config.yaml
init_std_down: 0.0
decay_fraction: 0.917
final_lr_fraction: 0.1
Each number is 128 + 24 x the weight over its row's rms, rounded and kept within 0 to 255. Layers, rows and columns count from 0. Numbers have three digits each. The size before them is the row's rms in percent of the matrix's.

# q: layer 4 attention query, 768x768, rms 0.0599, rows 586-597,650-661,713-725, columns 128-255
# k: layer 4 attention key, 256x768, rms 0.0591, rows 201-212, columns 128-255
q713 084:163139122133122147114127105141145134159092084080098113133092112141113161111120099114132119117172108152148137138119140166074139145115104128120157134123116104136137140098152125135145108159155103157158152108119156121158146129107123145139121068110149166154132136159081105091139105138116126152093146126130132111115127132099125133129145160101163149115107122141162117111155117163119134114131
k201 083:137142156163156125127146124117148142151095145101089117110119131150137122169126124164149127160132117138175112109105097104108136149166129099130121093096101152144136124143167120105155132130106128083092177064123177055096108123140157114141086139150081156130118153136128113129134135094102122105108101086130099128112157116132142105134111142104123120130157147150144122132163132115159135139144
q586 128:153138107127124109130146138118113106138134127116131112145119143123151133095115179151128150118121161160124118112099116098137098099145135109116101137158152075139111120117069077130168129106142126136112133124134140183117117109194085137134179105087125172120131174113140140147122147158101098121077111173146089133150119134132102128110132137146113120128128142127152130137118116130158105130115
q650 055:128151139111142095125162144165123071080118106110109134100113147088085108158109117100131140139088130161135101125178148101143081173157098123157094100148116144108112107162079124118160152117151121129139169154127158088081125088185110144142160120134075169125115123113137129133131181127150141117115141100121142171152123154144132083144150095180135093105108149134146183120120171129170092132137
q714 086:121126097089127138150154100103153122127144091150129127099105097099084134095126124113161104138100124134134165100162145138167120141130106129136110132179120122155125113137076131141184127150139128135136185145114163104130124102182173119140109118067138180121122110122128079135138152078141133132123152173099125149132136156131148134118141094140118141146087146150127107095124147145155138128147
k202 083:147149193126172162101145124093137179105128153118133168136121091154101120119141121110139110156099129137133145167111129133095140124119104123116094117116146162126160138153175158122121128128141096115098146177124116136141089161110153122111108140132137130088116141164094139114109154121130113111114152137126137163134126135151147156145123127134082108133135164125119121115156091107115125142141
q587 115:115172110061162128134115113110138120115076131110135114175143128131115119114120150112130146122121112150172125149143143111140060125139155153101114115104104081125124121071169140148118144130127132156109117149136107127102089144150122153134136128124120160134075095097192125134144145085092100125141090162130136153143133083101110099103162124162112128138124132125134127128124139126124148143126
q651 055:139144119132109136096066138102136133122127112165115080172098089119094109118129084098142173082154128146130122110133116142123146153141106093156079104135108089122141113121132100109139146084165136132109162138125135129120088118161147161117122149158144129178118150153096135154147149113125167087110132123123090127126119170122150142136107112114129139102108115137144117094141109133126115123103
q715 084:167125112089079108134123128123095103109166129197136081096135104133104104154116166139140110098117149149147089101160143083124154117138093119110079127156107124128135127124125119132199133127117120096126099166068136158133137132157104151116137099133101183108126133139092098148108174141151143102143100108141156127153093150105110108103140163114083104141152123151113133087150113118109162111144
k203 085:128131162099134122147131104151146147160085117083126111099134136162145141146158152184079105142146126082124134087093165126107091129168128086141173167123138152125139125175135115128114149130164151119118141104147152095111146091110153148127130111135105107100121128147132123086136154141133133091117116163133147126107115071129106115157107124109121148143146128137132146094094108142115161105146
q588 126:123131135103138165163111116114148150125123146088124153141130162090115112127152092116123129128158161142136152116106175121136151125087173109102167146109138136135176132105174127078132155131119147104145161141137124098167158126114201077140056127141057120128128158098123135123159130118171127126122136126137131138139110120149200126133152130119130139135125104119096118117134122128116120102134
q652 056:144199136149124152113158138112124137109114129106106119116116149098113114141204114121133118115160131143108136167116120105118133114095107104083150136124155108159142115125144084117129138138136133157127119119113145140138107102151118118148083159151133110192140136096124130103101080108146146112150124119161105087170152106110135153103095160122096130097139150119082119113145121153123154137116
q716 092:094150155157134143118146147122117155136138134106100189123131151112129122115123131143142130105154140106116130130105142091078127161079129147086137132098143107143143112158158160094104154111089128124160122144176104156128117141104132123104141168126094111137112110071129154119145117115111123147126130055086120149161119124114149153118146117125122090095085143104144073095121142100102115112130
k204 106:162139149085085080114142143177121112097091155172140103137142151144175136153082097077151089126144154092110087107099128160121143113183109167091087085111119124080125128119091123145150096089141106112125139123123123152081150130119143079105214085109129099096127145169135132082146152161103115114125103141152142140091095128160087137139111134128143142143124151118114134148091094138105116109150
q589 122:103066152135103159090179118139114107106136138130169135129137141126150154120134122114100144117121148124114121115122135171155138119165090121119144109152140165114149112141125155079078113083132131131115123103090137118110151121164122132080136090136122092163147107147162134091122151130103104156138116144141113151158125122120131169138110112061090105148119110112094142166166132180173093128135
q653 052:126097134163139113167156117168133130135118122099163146130092131129152146134143134175107113168107206137106153119124173107149103133121100094127165140124130139140143122124115104115136099120135095062125132142146098132099130111143155070117161095162094115106081109170136121145109180141148139161124154082100129136112124132130159132109112137149117131088131157144109107106121107123128133107098
q717 086:083134128117127162166117139167148131126155124109140100134142112164128124135129094096137130148098177154125094106100147187115148134161138069101100128126150124118151129134115146067140124120207150120142141134095123119117127108116153167182116118141101125131090070138103127184122142106117080127103138110103133097161055131138130121124139160109107146138144148114114153114150138112160104122169
k205 090:128155069129130097123125123137123181116146134130145143114147141111144120124125122087117122143109143106139115123104126115133131124094129121132108144143104160138143128117134122133149131106156164169168107093150170177172102163123152101118169177112121104153126069064081131118120104090103144156139134158126182186138085150110159174124170138135098177138109107144081102091145099094129155134116
q590 113:151087146128126129112149153128128107150119084112106114130143132106123155148104112168154154144092139101127119100131101169165202123109111101116117168150114136086148104139116083119137124177095129139130133124122123148173142127077105160128119082141117126123142131157145157101142132114111133115124136169114166126128128148141108164150094156141111137127162120136123139142145108142151114134090
q654 053:119117165154106095177117145104090115128111153119148146142150132161142140117151087096142120175132155117131132106157175118158101116135127141151125167165117193114121148120099133098107098124118141127177158119132155131075144103144126110154129099163117118126143145128143091122119132112094111167120118148166143117133086143134120090100124090118143122081128127122122127178108138105108116134158
q718 080:100115121132126093162102116094107174123080128127106118126110146129145133134102138107102145157152112130096127126146124131138151112123136150152122112079106134146144167138130152120146096134166133087152121112118133114107117123146124125145106095084120136105159101159156118127143101117142086120115132148121127149112106126156119141119134125204122169117175164095131144146065150140125111137103
k206 090:151122136108073170109136111131157125081144099078092124145126071150100148149127166154127128117099128105149160129162094145139116159158112078129099114135140171149124106140184144099121110108137182128144110106104166170128101141159164154160091149093143128132166157134145120117156138153178125126119116086168119127117124148105138126123161101125136152121106154123141126078140101131150128108148
q591 117:139178088127110110119116141087117163163123097165124116143120100083140134153147126138145127065158137148119146129119144133079164123110140089095134131156112126169075096081126104133103102135118153122093115147127103144151112130138124118157110112099138173148112132144138107146133102142140149135113135137149087117146112101087154123088094138149123112115132119146108108146118099137148129129108
q655 055:135140150116162115094142119130108078101122121170119181136151079130143131131115140115133198125123136104116093112117124139183112132103080115116155106126078108134122132165108146125146168138122119139109116150161133100135100116147122136144108126106106164183122124120126092149140140082140151172116178117118141128151120145125135119095146117170138114148114139100146167110132156135154125208073
q719 084:180096118127096121138110110138137127123142140124121118128122124074128103094110140127127078123130142095147156120123165145116130118082118127109151091140120143132111167097114140093144096099083094147124095150124146158107136113119096124129134107090147123131133099139118143072143182148176126086108148131144074153137175132155108069114143130180113124081112096129145108129163128160153170122138
k207 091:164136110151118107178112116151137145121154140148153135106104131134117131157105103109105090132138122148120124170139103168132113165165133150118148132161096111127160115124117124100113164134178139108130106109102158135126142169142139165101121100123168106107137103154116147125130139143122118100091137132125124163138133165160087151165139091094126132173115142127124094172166106104112135101165
q592 122:118157169091103127107118105123123127140093100157137126145163144150138129118120126120123093132076098182126129147118128130141066142134140138097086125152110111151130106108107129135101109168125117126117125154144117134118088119138100154140135111153136166118107107132149111139165181130147096121133128167131114153120147092126073074114164139157155151145156123137116193126149109158107137114153
q656 053:160140150108158090113105163117155097130120114171133163140133127092140126144121116102128158143116081125143110121164121106081109174109124110112127119117115140107127090150126117160179125083144091171115118147131129123129152143156170155123162107106113148129078120125117119142145121117151134140091117147123130144158151111137151122111173140143143133151130140124156191159120124126107079150137
q720 092:195129127115109105140110154149126092106103117110139087123138146179131113098146122126125133114128093176137123124132160152177145129118135109125100153151106106125101109126066112147120139131119145133076132107083160128130118100128128127137136136148119136109161138094099122071100145171090111138083140123120096096106184118116144087124126146112083140119165138156108174146165079133074173118141
k208 093:142126141184156163170155134088136128142132122121119082115115080099100124119125112114120114158122133132140169121134142071119206121091082129110117153160132137130146157139091153143130119122146159113103145183156143096147126106128123080141111116143131129133122148124093159162132154128117136126135134089130162080103153147085129151148121133186123169089139162144139114123150130097140116165123
q593 124:147184139102101107126128125089122112159111111111112124135113151115127109133105126131128057099139151200111161154150138152124173152086129162125096132137139123162072131092130105071150138155097146125121144115140122113190153149126119138164069191146111166150113138085099070171112105115105150079161121121159150099146125176139115116138137085154116134115106149152122133108079141093125092167140
q657 058:139146116131104137141141131106153141148088117143098094116070117125158111099136162099138108116163128122137138168118122081122153149158162131149098121155132116173140163112153142129159155176180188116140150130123121152136124133116134145110071168116160111119142107108131107150140119119146117093132131166120132072119119111162127136151169117111138115092128146133105131146171130166145142140140
q721 090:140092114115154096123129111078122147134110143145095119093129088114106104078139147089123142139195138129100117168116124130095147130142124182093098119131112129141131155164140097118128131104148115135119164142156134146148114144160123176103117156106139098091123114145130120130116077128125117134162175095155104117118154135173186131149129141115140100152098142127139114101132122111116162151142
k209 096:129137106159105110173130139119144148114147128125150147120151090151105121125136126172134144114158113141122106141124134082136137116132114117141101127157138127143109131114061115151102137113144147134124103187119113128119137073075119127129143083097090127136122150103095135047123141167146146145087102135092148103111089093138142139151117125108134130145147136095126149093093162147090158141138
q594 113:133133091114156106127117103127153134138141091157135085134107111135121111137119146131151151117095108140101093133096125107141106161126116155184088146102129099106148150131117131128104155166133104153119158128134122157128167146177151133116137121135113111091170119119117143119112107202160138138128163132108092130116115121128169103129130160133110121142154132090131147142148099102169123141094
q658 058:132097112145148132131106127150149131149115165120160111159144146115124105116128104137123122115137134100105156058149129135138108143149142163128126158114167107129135104114148076075106092118129099146121125091122075145139166104157141069142072115113167170131117093171119114150101105123141114126131146155135078161124156133089116176117098132110112154114125148142085135110082114163102141167117
q722 096:170122143113106103146159099126120127142126137159106136160114132149092113151171119148128095106104123152143138107103087125181122158101077111169132142091138148182143146101086175121150134132137134134125107150128129173168131104135141162157137183160116068099091132161119129125070139149184107127134089107091079098120132109167132110088141139144137102113170093123105125116117124138126101106144
k210 092:104128149140142115112098123118120123104078074107150127145155159100144132141122137113105133103122127129147139115138115106133108097089140139106167122149160104118101075145153133165140092114084109114127101115156125121114140184155164069135136135154125146143130133120122107135187149092129126146127135136164142102145149123138111106115120104128117139106098112125130131116126139126150104123155
q595 125:146148121123114096140135134089128188096131134127129176115107155153121133134146145129139127114185163122097117107119152112115173107121110141114145143125117123142094140147108064088147133138189115113129170128131105104168081133104113151124155113123113218146167138139169188136132122117114128147113113118116133155115156117115104132163100107080076122130138153121152098106115157116144110152127
q659 059:140117126134161185163151141111093102169144161149127176133145123111146150091091120147154146129100103155128085091122122119144147122152128161148117144145132099108115161149126130102153142129147110103114119146117159137107134150195121122146122138168095174104114090142076115109130124130138166173162130120106099152166141125131123112144117135126135098167126137146155175133160134135152099162130
q723 097:159143130126116141145172090089101137137112171154137121128137167143121115080117154096153129160134101107084093139150131146129101121153138160125114120079110121135130110140126142101139143137140147132081100181167066171128121109084128170139128150124144174143158094134170119142150152099159109126072152112104134169076114137149109118104132093155131133156152157142137102138152177126143158173127
k211 096:102110150102122148123132092126110115150186146121154167145140111112148136133130132083122112121077104099154074130124108107080140160111122058158107069126107124172124143075119116161155182168107118133123105121108140149105137134107154123126102140128100142100110137139138074111158119122121077129084130150172157153199105097152125150122134113136117118126079121102111109126133107136132094101158
q596 124:172159113136121130128094105096080131160142126129138137100130135110124084115190098088129176153128144110185133150165117074159115172081116173129121133128161117136126130119138111132132107114168137151140142110165107105099092136132116131158123174105130142146117143137114112121129136174103161104163106126135133144122133144112118142105162111143145149151103103147114141095097098146148180130120
q660 057:140155161142103081088120118138126109139136115131111105068120117117130104146135099124111104110145112124137071155127109115127152110094137143073144131103129126169106099157160110161124185176109162136153104147089103155127111145097104175127111142166143130137116164129132143094138125131112105136130106122155152107146122143113111150136121106095108106132127141139135103108134115128128156131103
q724 095:117127127153122150141064147151146121106132118167103103145122132083118134122169142147123147110122121110084157126109142118123102162094115150104120095149140126151150102140104139137061134143131119131143149127144130122106121148145138146103117173103116067101054094121117153143138102132109154123104132116145123175151117154154132171116123124131132068152107080099188140124179149090109123089132
k212 099:120110130144141118117125135164164156161123136137170127131143077137138122124113117092124132114119147160129152141135136151097130108143179077149144125148109090101106141091085116125118111146158121110118100165199118109159115178108167106098149087144127094130099088147141124128150103145173112144135113112138087105140125102094123131116096121109133138096132138104088104145131158155119146125141
q597 109:157117139122115124114160090095154174127123126086142127137132154158112185107142108105155143099096122140140124111094095113126112128102106206122122148104147136145146147139124117151130153154160111076107082100125100119134145102142147121123145175158129138151130158124108125143142144128120105127133113124147143097157109157156147130117140118149152137151131174169112172154137134101111146124152
q661 055:154133203103126142117154126100156165150119141124087153125155139166134127121133153128149100135120136124114151096098111106104118122134091144137134180144153095094151119158123125136078119113120124137142169124129170091158162153140131131117119121083157084153136157109153123114140128156130116134127100144157130093155146126128119131136181148155155159154142139162118123107094127178108125148120
q725 096:119163124130087124107151100160105141111135134154123116139151124119098127133159134162111168071141090096126156143126103129129118123129127110143120109087110119157092130121147123143100133126120147136096127109095114160125151115137150143159156132145111112128131093087085175164141109152147150127129097103163103118158111104171094146119126151139133088113110133070123170141118183120088122149123